python train.py --n_head=2 --parallel_block=true --init="uniform" --init_std_o=0.0177 --init_std_up=0.0818 --lr_head=0.00693 --decay_shape="linear" --train_tokens=152400000 --dataset="wikipedia_en"
Each number is 128 + 32 x the weight over the matrix's rms, rounded and kept within 0 to 255. Layers, rows and columns count from 0. Numbers have three digits each.

# up: layer 4 MLP up, 384x96, rms 0.23, rows 329-342, columns 0-95
# down: layer 4 MLP down (transposed), 384x96, rms 0.215, rows 329-342, columns 0-95
up329:070089157149148119195153089124134128134147198068129131144169142123094155026127139120110083174107109121134106193159120180149123134040075121136121132156179156074176124149128170119102163120081161114096140132132130136141153111133085129083094157111143145113098123171125101108079137169064170104
down329:120209116068159145167133133167133109145160200099078144141138122062173070113092133112140152171164146124072098126135134088140167077062042162163193140118122191051118110120130150124098113198057124058136105155146102088167133131142168165089114143139136120139129102187080134090162101071119125150
up330:184111070099123173095175093095134153123177077137130156146060137104128129147168138151169109077117108161077078207099128184143095125189087104115192176110069079106125097150094186144136113113131169148174151124137135082109189104086123103126145145175135114112109184162131123093078145095086144131
down330:121130152061140193122072090124128175108087165104135146150109076160146121135106112077148109139110100085129124113203187128172154170124130194168108178129107160078178091157089125107176113078193055112110162163196147181134114104131100102139144129109119109115119143170118115174089158045113079057
up331:126094107073129183097201101154101104086160142111135169087123178128172113147144108176163159044104137131200096125173175110160142041142115150091144092050110080117105113154103174100129179172139137155130140101126200134079077192150132121099106130170155063081108147187124167108128108066094146180
down331:104162129049120120095142175075114184134093059087095137139079097030129133146086101161135099034095133135096173143114141134114176099146103167178090216118093160104126149127174075181137138142113162164147103104173073110164178176138103180176168139187108127130112104148103121155144120125142152129
up332:125190161115171096091111070117135144111102143090132117131084117158129163107152102134120175130120094110129128131164136142163098143115097064146144071169206118098140125159153142117156167119127097167115115158106081114162123099103143183117090081173176135062124165149113122119077090189137110177
down332:144198168167147126162140130125145139146097140121083125149149135054075152136182118094082137100154155093136089094134089066133134107121134109088173084143155128100183122171113182132121127152108195118122130083166104124171128131141141125085136061135164121145123080108103133120120125121124135143
up333:115067130125083101098123093106134150131156128116134102142146117166163174160069156099139135127203102072177079082159138197164083147141096126119110178152122104109127079141109106155106154119161105145157121109142043092121128107172134168119097159179117132133090143136138158101094079169093109171
down333:119106139057151075161124115113132174139093098057127070155115145143128104132142150142072118099131136182136186153124095137125128152125106141155104128189122128077085138160141082202152223141078125119128159123100130150161128146087106173127072135144160159116119130147118165132117135120107053163
up334:076138098132122137127148093101151120158155103178068110085149143071168098048083120130117166145077092102115088119079118125150100137154104104154142176080129136093170172079135178095102182125107197159082156167135139087177101143099128122082123114160154107143117194182181132144101109082152114140
down334:116166140153133084109137204133109117099169128128094155120095128119134119127087127168191160060130095174127103143179118112144092136128096178166104112083126089167130195102126081185114125117119139148104036119060143125125169066113105101136111098118177118167148201074146112183148141145126184113
up335:102085140140126130049145083144120117108112168103138150080116172162212157135150114120198128086134096183186127206142140103111105152100131170108145158103118130086113091159149147127102149150146147157117163155170099114172072156115151145150093126131172118077095112124135111097097126111084144166
down335:157143116175070097206205179139154132171153107127099114107117110115098120061101117089083103160112103121141168107120100187127108109119111089174149109120129130163130137147161182141134197133125165113138098110105157139066112110128117086168176165108127154160110166071122143084162079137127110087
up336:175092116091120136146184106101147124128075142117101185093132159121140146127069105123041168099067120154106145162095131096118100102190188140141143173076115110125144157116128123176130084100111127139128152145143082097136160169098120152063151090132155129090160151167145167145106091112125136146
down336:141136090114141033164109171108118114150127103122117122150130156148159140132208091148124125145121154094141206111087104125112145130138078136094147132120135099132168153152118138144158130145142182092085129129128158109077122152119147145159094132185089066186129121101125092090112115122108131098
up337:153094156133194120075126118099126175078064141180096143140086096102128148124141148161111119101146145151121116167145127078129133133084162157095104104102155116106184172162120105125104131071141173181088153147186157118145170120108111194107152129150156143092087100146098145117105153124113066092
down337:124171087192136110130149133120127128133166101113110101073132144125138074114104144088169190162114116164125083099089071104117123144108117125128119098124142184173084149218151152136132103182118076108096146113117196084137145148138111111100191113045135112154125183119127149128153118122132144139
up338:134103161136105126122120130103142128124083163113095093078210090128141218143127148141080061149111138119149178149100114164157120155156171130100122128169115148045095111150203114131094140154137133144075185143173129060195176114153174120131133121155120171159076072132209135115081127093090139090
down338:077143093060154070122119201123104053163095122120112097153114177131102105096086123124150123117124186123097086143054199123130123189127088181115154173112150105170088114103092103127170140086155078117149120119156150129129174104114091081122085162187162138137124166123156163195114163126184151149
up339:064172102123104072078061097088151112115147090162115092142159132170076192142136106076127106130107105182147177129106136132205109110178071083132121138182150122076107145088157139136129090137245139152106131142155146123093139140090147090172066157135107188105188122154161098130108141098096135162
down339:150136122102122151174173138144158070081080122152057147098183131119126092128104073103098070163113137136129141132070171100120174110128127140153137116139131138108154122075130034168107158144115119180134112082116133101141134139155199093155166150182118150052099073151135179125142123160132111188
up340:111168142163133080101117136102129129172165143199120079089157132102090124093135142167132144102159064132118180135124109147166121085084189072146139123122147086112084205071136187156125113101124163131099136081174141038120150126155108104114094050119115199190149165153078162112103093210100132117
down340:147092199117137109136131176133095148087159090162061125093168128091143117169161129159093147126143149138142140129099106136153137107115123118083085148175146048099136133129111097073134125083137180112116122117097205117143117126075208174129169123180201118110096103155104123151133186125116138056
up341:062133159112064149099088103109070160136110133173082130125127082100084148090161160171050104056104119120074141143149166173128119137121198139133202144140143108104107121128136140136056107132102172151147136176126128136183176095170130134066094099146179155174144109146055100110106113168147162137
down341:079132166146184149092088102063158121162102122093114145154102108119122123122112154116142110090116218130116190133069176102189166140105141131115111124214103135069151104093135093146155141186185154115129142131070094127162144108144100140110130153167097101065151127122101098126085171172114143116
up342:111169150143107086087133153149089090202039098151078154187125081114126178140092175118139110154112099111106150149149175123181117168126124090109119129150148109132131165100083094071079201120183102151195142106122182157089100089090132132194121116143117155122084173156085125099141108109089099177
down342:170070146044161163177075094183075160153071167162159141108142141089114142098177129088119139160123146163081122137133089129134095161073094119163109142126139166113195172104090062131139151146141163113087098147158167111125083141101121109182159117078134103148127071156161130127111130195187093096